Part of a small language model's weights.
Size: 12 layers, width 768, 8 heads of 96 (1 for keys and values), MLP 4608 ReLU, vocabulary 9340, 116M parameters.
Each number is 500 + 40 x the weight over the matrix's rms, rounded and kept within 0 to 999. Layers, rows and columns count from 0. Numbers have three digits each.

# up: layer 9 MLP up, 4608x768, rms 0.0544, rows 2100-2152, columns 0-127
# down: layer 9 MLP down (transposed), 4608x768, rms 0.0233, rows 2100-2151, columns 0-127
up2100:549471552548502526575542530435502544553509533444612490500540462574608469514465490488474482459503529547504534453470455555471512461579491516516625510525496490501522432468490527539525579566603445456480454578529521463526488501489495465464488520507447518542482478468488516523482570561508525509471546541503590501480509475575456373467542492486434514514513424458469466558379495484473581508467
down2100:574562463501544483482468533484441467487564487444468495414479494475472511495571435560538509431588490506486477494516548493506444559434554438539500437458524439505442483423473469487527489482506472535477492466480460557408375485481507503455460489495549459470534537497479503481559483514477516538551391469560522536460547484439551542461467461512510480514510570461563520513528536551550491460556
up2101:469524540501528543478479492428519484592421455480486629501467480515538469494439538472504541466480450568507588439506540498497495445504429428437515470535512527489525479570511526509519509495503507475485529574527549555537566513501450432491485481481426439528527502531424562504481498458466502502521492473490522460461480467475515488481469441493510557440438480524482495481528533510488551486470
down2101:545431570489463503489462447485472499518486552450426522511485479510465473480501470552620574546474564589429466487519499461508471483475594515503501446471464509527472495568565421559590534552495416558486561439502503560542418425526543488482418463485552555554487497490486522590432461485434488542496563504516516526540469598544485498519449477453496561604494480452484534490413544504520504462472
up2102:479554568546511520495536440533537441484520544524495555512461518521517531515530488515481455454428513462515480509465590481436561523566540519457494484476516468480498533441424517441516450387529494545463551443540511513434523543571504496436461451450499483459501454413545505452393494545513462539463411505481445460471447541479538491446445537508570471517509538523486482508499529510555538452481
down2102:475552480575452475469437506465559476485505460526457554472447520412478505533515510489529499431503471555493502568514496553466519490475500488497477524492507498561470482491480585530473545525544529561545543465480531424497542545514475509493446533550503487550471449523523477547554503546470536552537517511580514545494451482499506498400490475537491562468554472495471519497543565513476469488522
up2103:514483490551498491448533425495439539497523514417527496554432446517477482493486538547557562486426474508489516493492502451477497558434489533497437445462471451453475429497452523547461499595484497488544499507484481528461495542516544534541537514563538479493492481449501486509449525512453519531419491499465514484567544457491524522538506463493540525500456505436514402517487540485517510488487
down2103:478470497408469501513457463481557487460479511519458494465487459454397489481529517468436468501444473556555544516593556500489507502535556485472563611533573482530520474455509481543557514405558532548476493522441514497450543464466496551486458484448468439523516483490482522601464504504478517435506435528535469530454485534580499461477485467480493532454518513505501503518440460465508505516531
up2104:484556450540519469552454559533515475564464474468510560490470542481483498541551540454518410491478490481524541473531538443480471505455498520492526464487537449478585468486454548485501407514466531505496520527616485572486512517529472521510456502504491525494476493541548475442483472596508475555472508537530441538525508541497515470437491468431523459457498457437469531472512496557458534495509
down2104:509473500563510514513539466497500477521516502587565546524481524478491549507515437436582464521548544529446517523479498468511504494533502537502505522530444529459463425493526549522484518510548496555615445528465587541463483481458500472505479478538467450488524497486513484613469507538521469535449500540472394506508467406466549393531528514497517523526517431446532464516452540572457474454517
up2105:516485480468489599453528501470481501479473515538533515464508509550513500487512485531526446537457424536543465569473494474518506521433503450460493523479488473565437523532536508496472470472443469525521446456405515526523476509525495577475454486449513544478444505513536582444571504585531486480469535490497525425514468475488455519573509531518501538496554593558477433456530444502483539422450
down2105:553588465533492524521496468480545551568505536567445510512503492515489479478415528488541477476500545490540495517443495459428544467565440466523509546478468504560489486490529562470555526487503514502526552577494567493525563529469484434498573457481433494519554520489536483596536561466493511468517502502569487504533440565555506449441569549494474564443427484525507534598502506509568496480432
up2106:511529568531535520504519536506584577556572436494527535505476449490529527512588435492514436437544487460565553522499509531579493515461481399498510541489486507492506535557522545549493468465571537531459503494490452502459500474470506511473595481443536607481514492496518471482554486508470490527481556519496475409474472537545517579438484482547476493512501501532470507488532566506461534545525
down2106:504493454462432507493457467449463431453429491506483451518466528495481461481542504429526543466496574525517507515539525458457566516566510428500481527470501455436450550550452531507491503518508546553502564543518460507508523526574433504627421545491524503464501523529439490484434490556466502497482502416538571505506581455492492532503423538576501493540493516556480476435478570528483540548543
up2107:537495490473521485519487497499486430480528513517518487469488497495481488487560443447486520476530490501535499474571444567538501504484515489494539532509514465498518525505572533505431507462516451500522535524476466559487497508529538433515488469517560502568552492524545441576530496530409506486536508518493541463430553482510450529450482520478497441470549498501478530534509491500510488529493
down2107:445510501506477459545521516469462573508510508547537531530541467493523468469479570526546461365446564492459487495491630449493513517455502510510501529550522471523521513503492544453506431517511433483517527467499460494503448478472482529471498514485472430475443476481505490451456556515457492513494386474544451542496476467502467513450513515450488552530518519530547517488556463489567465438504
up2108:535536588508543461590496533522505543459482448452544495542555513450457470463528461533524549463447506545536478589486452500479485524530514547470429523497489527562511443479538517477531494503497491454540524529399436505506549486445565473482521486536498462427534450546502441493565450483507463511488454455570479525507492511521448463454478487484499478487538489492467488527527486517566502486521
down2108:463505496484550540548478525518484461531511538460491526524472504513481522543428517479572486560556513455456549538532553476547557492529482473514524514524458502499462575512549534452433497505458645446525490452456579393565604522519499546517484481525510543444576491511462428572526497477522510414518482449564568400539534482503548498477537536555501515519456475417440588441471587502556392459471
up2109:452466546532509525540434505484445481615574523516459478516529527416538494442410507550506459509471477500532462465519431545509468490499519493559545505524530499517541488473481449501492519500505447475467428536492574521451457593500493505459584478499526488435589551481411518452474507553510516539447362537473494477530486494482423548490537510488460500501467550490534530487513594448476555545540
down2109:575518425487475514431475496538565446474486468466458509506458488476480506521569442490465542557504490596487422499530604496557549599558478513501452421441486507502468449463405574534541517542502528496542492487522570551511502491440529492533539506585550466487505481535511467495529555506483518472476531509475513471506502491484511491511421490491526477521494520524560511478504503509542440446590
up2110:488501498588532480458478477519466468527471471496499553544480483386484507423492521520447505400564549512522473514481475514546528491436497486464602436507527474467510520512541479508498520468491536512510472587469540544452494508420457541456513571436527412559534502565431415499489473565480495501554454516563500511534466467432459489544501504521481454493526576499493461520522497565517536536522
down2110:560517525535491476547468496453570557551492502474504481469462519558464503456536514460553467483476521568421510503462560473523563447449468543418506575544507479532466474474527481528489541500446472504554479511502461575438516450542455463504531453493546534462510483480420441467511519460432494483546527609492554475530516504575456439537445515440453541523445494480472488528516502525513449555471
up2111:478477560471516485527488472468512455559430519496475495498535471484476452459541536467523553495498542531520493525473472543621505446409499500564500443493535429573478503571502445546464465503495434469523462471505449559542490513517499481509460508485440555547557535513471489541537506472446490516514448479519479534492460484526471547581522460417480531525524462495497605452478464488469520559516
down2111:517576497548500472496504494471549486473579505511527482499524465483488522476480535511462503475526488482535506445557519465583475492558483537503515513481455572464499478420491512525480479563477554504498469509452484595507541493479562522476437467496558552503476528478495474558456480489454518475482455625518534553453584528460469485493435469501546543481496499524437435477549536557593491503437
up2112:543452504485556476502537549481472530429467486473472519444557512485480524488489575455568479487471539429493526473506512593463557479521542464517531524501510431543529591451525469508480517446457518520495509521536516521358501508484501490497557478483480497569497572530492486480463502465531556432500517520472567548488487558511535527533479567493539507513481437481505569539508527470491493450514
down2112:462530487527593537489531495438563518471501485543448576517453593539482556547426484540547459560419590496552465530562399509507571561591494487455521463377462499474519477433463448530519509501517525556475464418457582481503493539509478486507546458515533436511443459547512515495492521537503518470486487495410533444567509521500514482399422455505460514455543453445569443553431544475485511519450
up2113:436488505512479382522521385546540481471559481482494637580524607452440531507502467490538557475491504441568503504452580480514530508559497539583520494555452487523568442520509425554432535516533478530514575438543463603541469472530494456446536533517424496490403450407532558516472499498540496597490538547513515516542478397476523486501533539540547522457454506497408464521442505450534558516487
down2113:451478535558545537403457503492564477500478521472489543401474441480489527458430465501505561447596443500574455516444527486510521485455573470497483516476484415534493501473514519537523548490432537437527480540528490485530521545517551509540473508475474544538481613511513507517518560551534452467462537487471413467520524470495477542496538471475446523559495403497474535532527504486513474495446
up2114:478510498541496482538497558464472498433467482494522481551535520443473476521467482508446464540506518509526554499502507484522526471506585534511526428498540471492547438449504414544454450464362527537475461522501488525479539553471600559505518483491535493482559478497455414481502441539611480426540490435483483542527512467511485483444567474477539494523519501580485502532462469501510485560580
down2114:511535578516510495509449529517479574526514500557433469500459474452459534542514559435527448619509555504469481555481514508533461433519580498514494473527478452500512518536487455535536546525516515577529506526509434481568502499443529449452517501481512516510488517489506546476517542486506446501504559506497512472467471474433445449468533547497508473543526454508563458433432481443519489511452
up2115:583539515391526512546515480468485504482545523478500493528514506499581484542499503521517489511516471570508491520503484531433478489453465516531437469485506521550536482498482584490565522550524526526472500502539486501527450497466496467537449522452560507515535563538534512465497535515510436550556491501519529503449468521483487488482532457481594471497514460422503499488473577507516510526435
down2115:486544574507439568549569474530456581526511447443547510454467493534520498482541523493489489529473540495505541457483486465496507551504481589487566530491516512483522527483530438434445441544516502469528532480526521489421423586470471447573585469436512490530437439460480438508406475520528519522500455491405467522443507471418496472564525546454516523516472589514502410523494473517536493486519
up2116:455549506479481371495457484484409501596492540470491489425561473488545453553492498584524487479430505557507505477471474502494516427515493537388506517492517539555544528554405528484527522557564468401572451545469518481514490507459484490494472555562492480504524513500477493489545419508499413476491495554504494424538449527371498453470565456442574475516455522431546472447447441481563543489552
down2116:519511530498468466462432492484520492431492546519565417515483482566476440445470478532495480537429529447486454400437540481484465484487495440500547502586548489503516500466468489545478449492479521527485512520493599482521444515480483525535474554445496518521461482516529471497554525507554478504476451500474478461524553488507545499459583473433469484516418506457508443477501515470480583481456
up2117:423492544478578484521504579488502506496501532501533433429459531525561542443420498529454604387555454464485556485488516511475514510594549436501479458423524521509552516461503514572483514456412440589610429517555512537514521510474531505423469443518476498573467463525474469513474438384476530545564465525552547477485516565451542525534492489545590532525509560544435569460492478508531476548454
down2117:489502466585498491535535540455564494523516563404607523454530553480450490531398498501501487580443494562453461506492506566510466440475437605485520448426457474554470504480552433456482489514430461499492534485470420389564555490432509488563529525443478588508481538497512470507468544510528521461557533505470483534511499486542414533465538536513529636498518500407539505519453532518485503496460
up2118:514425549499563542501486537520488550555479444487445533536493537534520480544522514522454505508570528467539433505499495419507485550458459425539511495527503516453457497440468449534525542552540411591493536533450481425445435511494507442479525483460480519480476452451534474533483456502584440480436491488415497497447520527463499532497503455465525501498467485490494613498455528544499430587521
down2118:521497484521483515496434510475508487497526488493500498493436474470494489509434529438562507492528456558521523495549438507536465499588511439494520443510564498522492444467497519507462504525453510500508510472442507500448489504517504488513469561480512483509585504471535450514489463526544538472464554547530539430520503509523548554581513525550489486465507522520535455503515531483497416470510
up2119:394493456489460512491464516453527462507526433483472467408594458487388471457496534506506451449515527524553555549404453492434564575494473528507491514548500508484533539489492545543484507453504475519508504495416458480510525492441476520586451404507519428487472459454468520484513494560524473541541525513440507466522537477440460488472509465492480520490498533501482483496470494488484433515533
down2119:587504504495505603460535590533488593454475514521492493561492495512475481463477471535415558499541510527530515471488495511602512452494550543466517523484524547489527454515472466507497527510394476558484462494552510504474513490441465467451492560482526444407502457542509375484513537439443570499545429424517482448476477541518467480529525498505479559482497496487552551429553507485442552532499
up2120:475483513571514479510531514533446491543565325469500498515488488472526512525471511450508534423501451441494511496524446465426520494527491506488537438519515548525400520408459458489487511481472467472484456468481607497447537466469458480552508552470528514514479481501484504458528503533496404526429546567412487395451454523558564501511532465577446534469547503485534491487617522548487494523466
down2120:440484557434580499528452449514520526476555480487482499521475488495523478503414483611516493409569488559517489450540469526528528527461500439510453506515505459544494539493540606481522538487505576548527490515453485561528537472552509446530520458533469466442493430565556464481494439517497546516505482533523538613595509487509528561521454447481476505513513549509462494529495560479524465538514
up2121:542501484525526468566502488481513446542567494501503418456543520461490440525540512512516546548452545509454574536463528521554492448478596496482481543513500533513495556541531499430513493510530469444534521488472516458550533373520500527509458539497537508512529576507481585468524524588463500499466500488539518444557461505543536453504451545519475526522498508517564488534523544519516524514467
down2121:484409451499462493442494531523498487549517555594510463523535372554434446540502480511441528428568455531533482452494448498492474503528435462475556451525527448466539479508493545472491607545454567513504520555593461549468509594567494494475443505493447418508490480574513504461453520543537429445447465496504512547493506524514470543479486467506536452502583482475509509430498521551523517494507
up2122:555479532530438519459504580534493503458514478502488512525456522452516523506452528435580502443523506477448522490512484448488374541484471455495545455446450452477472510519488434483460502540532506490517528500488512538485423471392487529507503441524536512544527510462441503447556574497556468473505462510424441477559513498524511517521480472465475494470493449447549459536490471527452431514510
down2122:557508408485460501519413437466496540587544492477462516419555515504470546527569578477524489517484504509446520472536473489473508486509526428376506489410478569522454508601468594564521437536451558488517422511524430479378550495518526517557428532435488479456494475438506476482479533567451531454437503445447451511546466425443462463516490520485497555590447590540481540453451462505529521505544
up2123:503421527571466478502508463473470536538485517523468448495531506564545494439502525448467550475483467501490486504537413509521473490445475536512535499521508480441457515555502571539514429492441449523546499558491540442503496509514476485533511473427506441514474554549541513505490529525515507504507523554504503512468383501561473457486544559536449477522421460515492493404421568499518459451488
down2123:476529485569559536605494563511519455498515542478491494514524555518515452524546516549507454435565529511476534528481444483502531489394563570502467525450513513458505553487473486435469552555532514505396500511474467477464484483469511582445507453476567554442512512406467488488574515484422504536502536463502466488423504507473477462527498474513473458581502470501530482422486457568452520562503
up2124:511447473547500512545586506542543474494521488546490491440552500525405480463470528546531451537496497479504502497466531493548509502465499584474502457549501576417589497494429485435576577508466567497508504503485490472474477496522460514519490547530497452526513494498492468421525465508543474513453542488559562483500489513458452522556487589467519531473524505492502490489476505491442483463494
down2124:497486496511482515479511504459448484512526430490568486460506447450490480507510487446499481545543531554471557557515485520522455521469461432532500580469502508450571476523510510493453488484536463526532545399500458528464485598449480507447565520527501529511478434467500450481464493486523511467535480486525477462420476592507549491592482547520427508466522598525529426497437529536520608527557
up2125:512529551463541463530556489507387500558440501471480457549473501499506451458520568550473457466505541441444522549522489512512486524507498539544545527507497425459487493544499573515449406605487614429486512441540429501536558448491513429453485538518488526559502532513413455539463513465565436478502530483530522503524416533496456449484542452538441536474497482444495518553519494395465452544504
down2125:542561468549538565610510472522497452516444479475538498510469484516483409554494541508515415530413443532473496499508435479513483465598468517479520471442565469484467579472515470525472509422529480538525503470484457465459502552407424491475526524544485497510556466484453439499496479588530506494441479503515536475415546420498462524475453512496517516457468521468595497483468532436512471502471
up2126:510579469542515519524512502546507510449556465530565553441513532487512518498479460525389456484555495526491511503512552485511472486436495450496485565503484446568585488475531451467506596521491502460609453502506537546529486531543476525504522525488564520532540413475423512433555476457387438501475490537453473506421507475611520544437480536503475592479522491511497540451504503518530478543512
down2126:529495489560424429531516523513616491519430425491564519501537520563538511539454478458537541467524531543470509412553484530509453500462494491503498547507446572480527540470515468504530566498401521494492434510549542566517449489557503501545506445566500490485561422527569497492562494457615492520490503515510559457508544476589493506428571414552486515454463541496490482392468524452492485495537
up2127:551523508502583534481420457532427500546552537505549575504488490492474517522474470553502504517495486482504531408528494477514518484452524460499538458478456536504526520536543532558461458448564406541468528552484487462506470455452493483461493504514474475481530540550510517519503525505505520482460541519460488494513549506512519519522487436437570460486534507467434507543571522504491472525507
down2127:495542489498549469529546508483560526470601474508469532537541553517540466514520464482449485555455445481536497433531456518451479459498435481489519544589503487422534544395578461412503471544527519496568417483464440553491511542477517449519411517500507454511452477543512562549474567477546523554426492461571467476444481470521451531440456430503578457484569509532497482558471459519460540463549
up2128:541554502402548487527506383505463490477558529517483495492513480498452538484459483506547536503486518539491496438470489505436507599476527503454475569534560521513450484514475444463547448502405524483493554412478448538483563471521496498478475509504484429478524548508539459482602591516434466514444477529481516537617525501524455461477490479489506535515436572518561470513530467494557488496471
down2128:514540483538537551529480550465491472532531513532513505558492503494512517514475482503494502490489481475523537533462527537503545469480504510503538523520514484592580391527460500521519514493516569543549422498468465529488525491476548576417501486411525533537539517514474395499546467501589579491478467506524504498465513514568552517529524473491522448472468507486477485489487568454488471482463
up2129:492476570492562446502495470496483496545517560446526469513530514462489460508443462476551570455576532508576503454496521442399462542448492506481502527464569455539428538469536480492511551490548469554591514473526503463563485521494482534531458482514510543439517414525458430479515567500573524593495501517537581495481561449520464504493531495531461460476502563484517531453577487519529572555538
down2129:468486509559502480579494526456467515509554519503519525410445465509481488478500530454529551521429494472437580521465464522495513440533594533477562446485535481499524460552463560534455543466555484528419497535466558518378455578428468521519509475502537526474502502533501412512463500463494491548492487524505454547527375420557463481522488555470502508571564468552447457438517525528525442544569
up2130:488445518515498465498465530494519530583543558556522467520504566441483505499517449444517490492562490569410517616549507499428498525551485502507494475543489497523496653457545529455532506468494562496541535434538527489491466480448547567414488478531507535483534470478543484540472495446523470482535520468478508498489422529578527460527492499425549487509454516554487573501474544511477449488474
down2130:466445528559521477462552523505447490489497533467458527559518515463441518452406583488506447501475419524511495495532478543532430551485577491573480495464480529497538535495454468523472471449501537499429512433535535450537550530545458509511559440514534540477457529422535561513487499493411504575437400492470488499540472433482494476477445477414589451560494423470511537554455476523507577511547
up2131:513437493586494478479480545510465520529497561504442520468497518525509488511515476467495518521495508429599565487559510477521433469481554555497460549447514480479434494501508456501498516484572471448540523462455517473446528540523565524533497554463550510498507543544503513474496442503525477446488475449446456471504393533486432606533479497595448464546534523480531486488502510543495482422434
down2131:463548475543472480534521487452537636542459498546524509444511496480521516512511572459553553571429534477531417506527456512509458508521449467510492540493473539553533502475486519479443522424526567505461495517588481500541494462459494499464544501544553447516515540459515555591510550500497432526530454517522543519565536448498466451502489565557464506469478462450541509470499508470499559487501
up2132:554461562562496513443480474475419545491467505503532522574521521445398508527476493483510512499553503432515480539533512452497523524516493472440538556480526571510560500582481573507479483543479485506525509502542504431447516498455533534391540542485545479493531500515533478535507485596575466531488433479511554570490500495503516516495492542406505546434467598462525535559487477591488483484519
down2132:514492523454449439502519499531591553496503498510483521492498512476483488428501456458486432498503477512472447444517520514539502474536514499533545556489495381430446511551492504507525488516551493425467531494490494530440503479511506495464457514468481518515430480482488521490518469478479434534486493468400496434554500487512470506555540507431538531523472487472506502521484531490497589504531
up2133:514559532535543435464476522458504535503632503478440498450550551513493493470487531525456496529492535490512439497490506421437470479499471460469516488535501579554524512477545564506509512458462535500422532471523515501536498456512459470521455413571516437499522473567485545453439549508542441554517467499579512404530464472448574513536458489544483539436503570526461497516508427557453432504456
down2133:518509467499525514476472538560525472579497519463475584497458473512542446504499546504514496473498464501546507576497442523514467500561551497539490456440477529516529600514455461455549536507566450488487513530384536440463438422427486474477524508532470545497568521478550487507438448439543423449491533472514483593431565437544472512527443496516463465463484554455490379458530510549472512531555
up2134:516445492546488573529460542439561521544467459542495490470519576529517508443479584481534576529524523497522482562545426419493493548526481549500489538437511488446489486452479504465418564523456500532510522421512492597444520471475539575520468501515451485510489477493502480455493478499562442449488447467501507536509532459515487506507474438471484536514467444437494470513572491424515489518389
down2134:527531396489573503472540477508560498508499515507550528569492557510460574482535499522517474521455513439518528481552451517434487540511464529442577514563475549565427581537447597435467576498502566434523532439550482535511469529530463528477541443553460584423510523527484453425493416496587515522526493567487552449549559512474464476534500473449521526592501561526546503548485464418431456478483
up2135:494465454487487499424561467485504497488485521474505492431529521454424523536464565517486536526448515588451459563445487443442468533540458504475423514479496451531471431520478510546469525547447498477407472496587448514521460495498503503498478464438455495521531535521519448477475481513587592544557503508510467493505568489451485531584460489514406514464468519501484500499493531537501518538496
down2135:558541544488488506496524526424537470473479506523544557505492491553478459527521529497495520500501480484567533463533453500506480522454517525519480451533508552512459515474435448519526509523470554476575479555444550555515483510544498525493454554502496514473474493480519450518535488484483458480471514457452537457518557472468438474513447480416492436500500471500533532513525458497509441501543
up2136:539501563474503510466572528518533467449530553425544524477459473479500447502498519476532530535517529488529490554503466532504447516527500461500526563526580478532536512442468547516548490475527542499504492436457519529488452561528597459488479502429503511449489551412492529467500472513513526476499500526521541560539482490512511519451503537521432554461438566465554538481478451535486461494468
down2136:453470511500517531541498441557482557496459519493525475436556568498550530482472470533470444531482494552472533455536523459493486528497491482478506480521546448486434556539540473491464468430466507488524565517504482467529483554495486527492496475576474477528448567544500485500536439510520472476533484529508517512558499445541537559531509462519495448509500523495416490487521486526462475484522
up2137:476423522553479450520470476477480571464538455542556502581445458497524559470590523518481522525511551435515497477464545458484475538412506537549504507415459521520452508483557539499476494580553480553460487559529562481482551533501513472480502462580506505527564512472443473575502461497468474546460361431556546445422595507410512502512462469537543522488449460444470564496439511490576521517473
down2137:514546478442502548460571493503513548536543534476492471526494447506472464473495532499501520465559549491534527493514460506492450520482538380469464512473517504474556468445498499502525441425479547508448537524485455499581517482449510568486512506537512439511522456538476496510537451531525559458564499538469508536519451518563492551539541496590489466522493543552579476462519517458484535450549
up2138:527459542505589488559507464424445480502486510495588480446532525508449498483537489467472467516497487568468500493453518558485491419494461598499434548472432517533501483546478499532493451567555484438455572504470502535489512475442514523531522521450523521526454472515494458521518497495603491507483526458535477548450540513493464478493536443514560451440488496502551507506460598504473494431452
down2138:500505525540443500561460482499456469498462465475434453525441516432522487513499503516484485447504410554522520436469501486446504490539520503490559435514566506430484589489501507539487537531486492553452451448457435439486524474448507507475500514509461520541488536534532481489505481514478582520581535514527503466557487549490514595514480479506481537515494561490509468444474532473500507529534
up2139:514430404532568486458479489504514518488526482481533537440482512483442586538482539481516483497486504481461502481463536522556511426556500511569508556447467524516504483438482543539484458508523429633469490510474573471560493402506399485580524496515518548462451449442534539536457500613459522526487475567419499484489618544518511432472473564540564454528424533480539503534525544510468454432551
down2139:449555536499510481576506438521439585470522479476537511506519495552524530606435452498600500441460525539501490517459452472503548577498589443428483580487540489515439558553469469497527482538587487526509536484450468473583498490435503486537474515370487496485545485492430463490489529475561562506448525452491511531476510459503445485464491488465468527503497509505462609516495421481476502489498
up2140:476538519533543472591539485544529524502502558518514447511488485517481509470548496432423542460425500537574574438538537453528444480526477443508441446492485533530543484496551483513455448528545505530480478538513556477491480464425566521471492500453492489450461496479472523481516521501528555486512525516491518542481517430471577481496478544461586572510453508508437534523477450525495413463472
down2140:476482462459432472544516474459460498483538444534509554504505501506504522491491404494542553495569584540536575454521552486452469446591549507508491476493461470494547521503476591487464534463476489448519488553487426529451461502552473491566565469431490527476542521476509534560446512430506499453461526521445437398469411513454517576534575566531500467484471435537478527543443525493425486510533
up2141:514513518446472433483507568477422577478501549550531463490508549526517476480392447553513513442484502447443425477460529469589508494476476502540483525470414548505500501511476477506475530513543457517459512481532460497470536501448496571557477539492520528426418572540502489482502464499574492505568458492507523498568506580533385399527508455516514493522443481530458531482458510539569559496448
down2141:593480492507456467532445459542529532514461492505459577595484503502593576517476485419515499517529520513518442453492440463489513498496560455566515550484538497494521427530501502467483499507537578532519475545506512579621416509504499532477499580526493457547430518503521546529521541514499521475502506497456534510474545487548541456484523490542486497527556428489541508521467536439524522509513
up2142:493473477505481518545521451482500515499485559574559434448488512511493505475496520532445510540544460514477471513548501536500494484479459520505553470480484495507504508434470540497479493546583484486519558537499469517449538503482398483496481570506503490441524460456596506442472482544533468543452455564533529476501522498536486500495568550544524541416555546479414569453518480526470431431503
down2142:524506537474520442456496488446497473539521490467516486499516459573575528511545483497535495580518513490468499457459541461466493460494486544536508499518498532472508538489491450486530483431480580515530504516524496448523483503484514510504496449523492556456506582499512512547542446474483568440470547526469484527524447449454477426560461499489545466513474529432520478499513438542529443527519
up2143:551452519524536462499499484516523552549433428509499553496519484526463497507520492511514491540484454442482526477487493447513543554514532539545457423494497504534513531463559524461462543520532507494551605487439469458542494501519425496530479488518478457452553446434542532526472495513495561543451516513527475467516509526564475485501413464475496449505501506534490445518513429478485434509546
down2143:517413482485493463490496492519492485428535527457508490519479465526512452488502443444530491578527528547555491506475485507532443496517529494463436481518532531502515502493487499562538549476478482461526413516531500546462414469465527526536457504479503557498423531494556424519496530472529499518526423480526543543512610483492438531525499516540502575535538441475549511484433444492486474355561
up2144:505548605422470451493453469512487472478549464466491473540555471490403474454481488478441528597440487444564425495537469528561480521539599486556538552388584519527542578408489506510475477538529520556469532426396497521494514486522514531508542472518465564485543567467431494479491526509561522557443515474509512430459529492565550467476430557485470528541552504515477520496463534508489466460549
down2144:460490492420502486462420465531519487483616568535461519576482497470527525514542510469431477507564567514517479531525511481454529499517532456542511525458466447507492570438553485423484527561569512566472437477541523538525511495481570459439477501496507526556415437461454512460581543511489494494477523424503448468450510520498499474504462530513457474454520485495503515449508522533462479525470
up2145:425568461485551444509466574598501543492488516488464491531503457485561526488441541532482506529501443429510470491507502476482436523533534528501462517460504574422460544480511527456459497530534524531458512520470507587524548544396459516547478486498552484503473466481483451491489515474486475461466591457443504545444563509515489533500427461491447486511445535519500484580428532421540491541454
down2145:500558519503463535542537496457533467554518446466463481478488463463560468492486522506481453503432535552408520501512563437545505469458441450520502489480454480517467439493481489563439530483461488501532433521465477474495517546570529483486502535562517463517451495510480520519473456426481443506516521578473528604546504470461571536498562561501555451514576479511559541593489511538527529410461
up2146:462535479488478534532584536459483484479562540570448472423529576421509481488481450530499536461496502543575471499519540591500483534504461492528466451515502460493515447478540515461460496468474527492546501439453434527534491475527436522565509473521516506443490529535500526512523475587541505598564551505478524494473515488501500518457548554464445555539496478510448514558523419508520447561492
down2146:470542472480433545485518484547477542488498445555472563505530474492502505495491492486502489488573549507502513531461426436526550579548532579543545535496550457513457521479447469575542502514570524458508487529503446513488415469578469542572459485396472504563512527435529504487449482563534523542521503538521541501537497540454510548519473430494487549475520484438447511532465436508603538510479
up2147:477489570502509542509511517528509477518426487558555566524489555445511554534478522507458564531477458454515439479509469422468455528551492466512497550493507496491459523512463510438491499478514473463543575585481553562538464476483412428529459539498487494425555441415512435491569516498545508485444522530506507463453506581460527470496496509513536414495539498580471464552460554397504517528431
down2147:548536518478502473477554514489437534518541499516472535525479508573557460431586512466468491487484440546427544507523487484510511508475550466495471430526465458499437593528549516512440485499552557520514398458501440480543547455509534553504445447511498444460445551427447559507501489490476513498528470456531487444534478529493532575589512503487513602537458524385492434511429489509440538482494
up2148:467513449538536523482506495455477493441516500502563517494527492462483562548444476474499551447490523505442488472547475489446484507493475438455539482570521542547502524482470423469503524512502506551486511499496505545518525456508474536412469434591442507499473466513489434567357480578523499425498542499456538470515574555543474546523461540471521541510450566574458459403564523544502463550527
down2148:600484535488602541540439486541431442544519506466540488493537529498499481492458548533488549485424526466581378449522520486457530531467554419559475467479450503547462617466532537577525529536529446482528515504538476472529436538522446531458499475525512474554535495529493422611530485499488482550535496534461476524484535458495521549492513536443560499442561535489494482534488407497483482478466
up2149:546452460566474457492463481436493493514460463511504479469482520473492418519494517497496525460459564450484551550487505493422532485599453460515528499457473500472546443504555547515483519480534456562526415588435553460517508538463492497530533528568535525447489493467516538505482535419546519456526528446519529532502472550501444475521554510505556577476543529536469449510542473526491497512511
down2149:473512506516500498494484477477489507441623555438544470503461445469441502517484451500458495521522547533468578506477526508435518461560511520506552495512523470518482520504484504455523464456500462429472473519509498546508450523503530565492499476456498622458430586526479409555480497408452472434511540466563525540538474462515465481449539464457527468548402459536540479508529501538529481572540
up2150:438545511507490516526492571455474483498436448502491488486515546523507538506531400415516475577480537470496515490496500478489537451462488489533523602501477458402509456484451460466454519496531437439481469462468471464529611438480529518530567456512447511564514517559556469516525432592496454474473489444510490474559446559478484521546518542555488472495502517507498483477487455484486501428502
down2150:507470573465537557507485499568507502548472512504536539485541469564430465506428544552542473511558478465472538449546523458475537442492481502500533514500485466509517501550519486511484496553487512563585526448561465477504409534452506414473460518483399455510583486446491425499485469522478550509492495535540459477504457562546475464448498485463539453538543488493521408499434500551510529484508
up2151:509611431571465474514436445537445546455512506503458499474491490504516457464503474502479479451483537485453589510494469467509494451423413575537441527506419502470551510494576541545448462513470587481538494493571470438457467468524527500555521563526466455443542573492505486530455533463530372523478497463595524453546473459473496520472473420471500539452407443464537511489534464513452515536491
down2151:519471500516503521503498448498443521506463490501466504511497468489459434470439514552550541444483527468445477505468567447540509518511441470573479450532466529483527453498468540518467499475542508505476483497511444539463374522479501547486496492499514509666536514503461567490518463477535487497435475496475466516522586444472449497524450449454480500486508541423555500516479534477523552505467
up2152:541466517561507514490519521540508451419476558496502545540545511566593489530548567534478503441480490469514532516459559486471472533507483492453541567533579477540487505449511495505493478443499513494493512545524489590493483475553475418508459476524404512541453550450578434426545488526540453544448488452495498464544509525548528485523496476510509441453495463523460525533516518471510563486504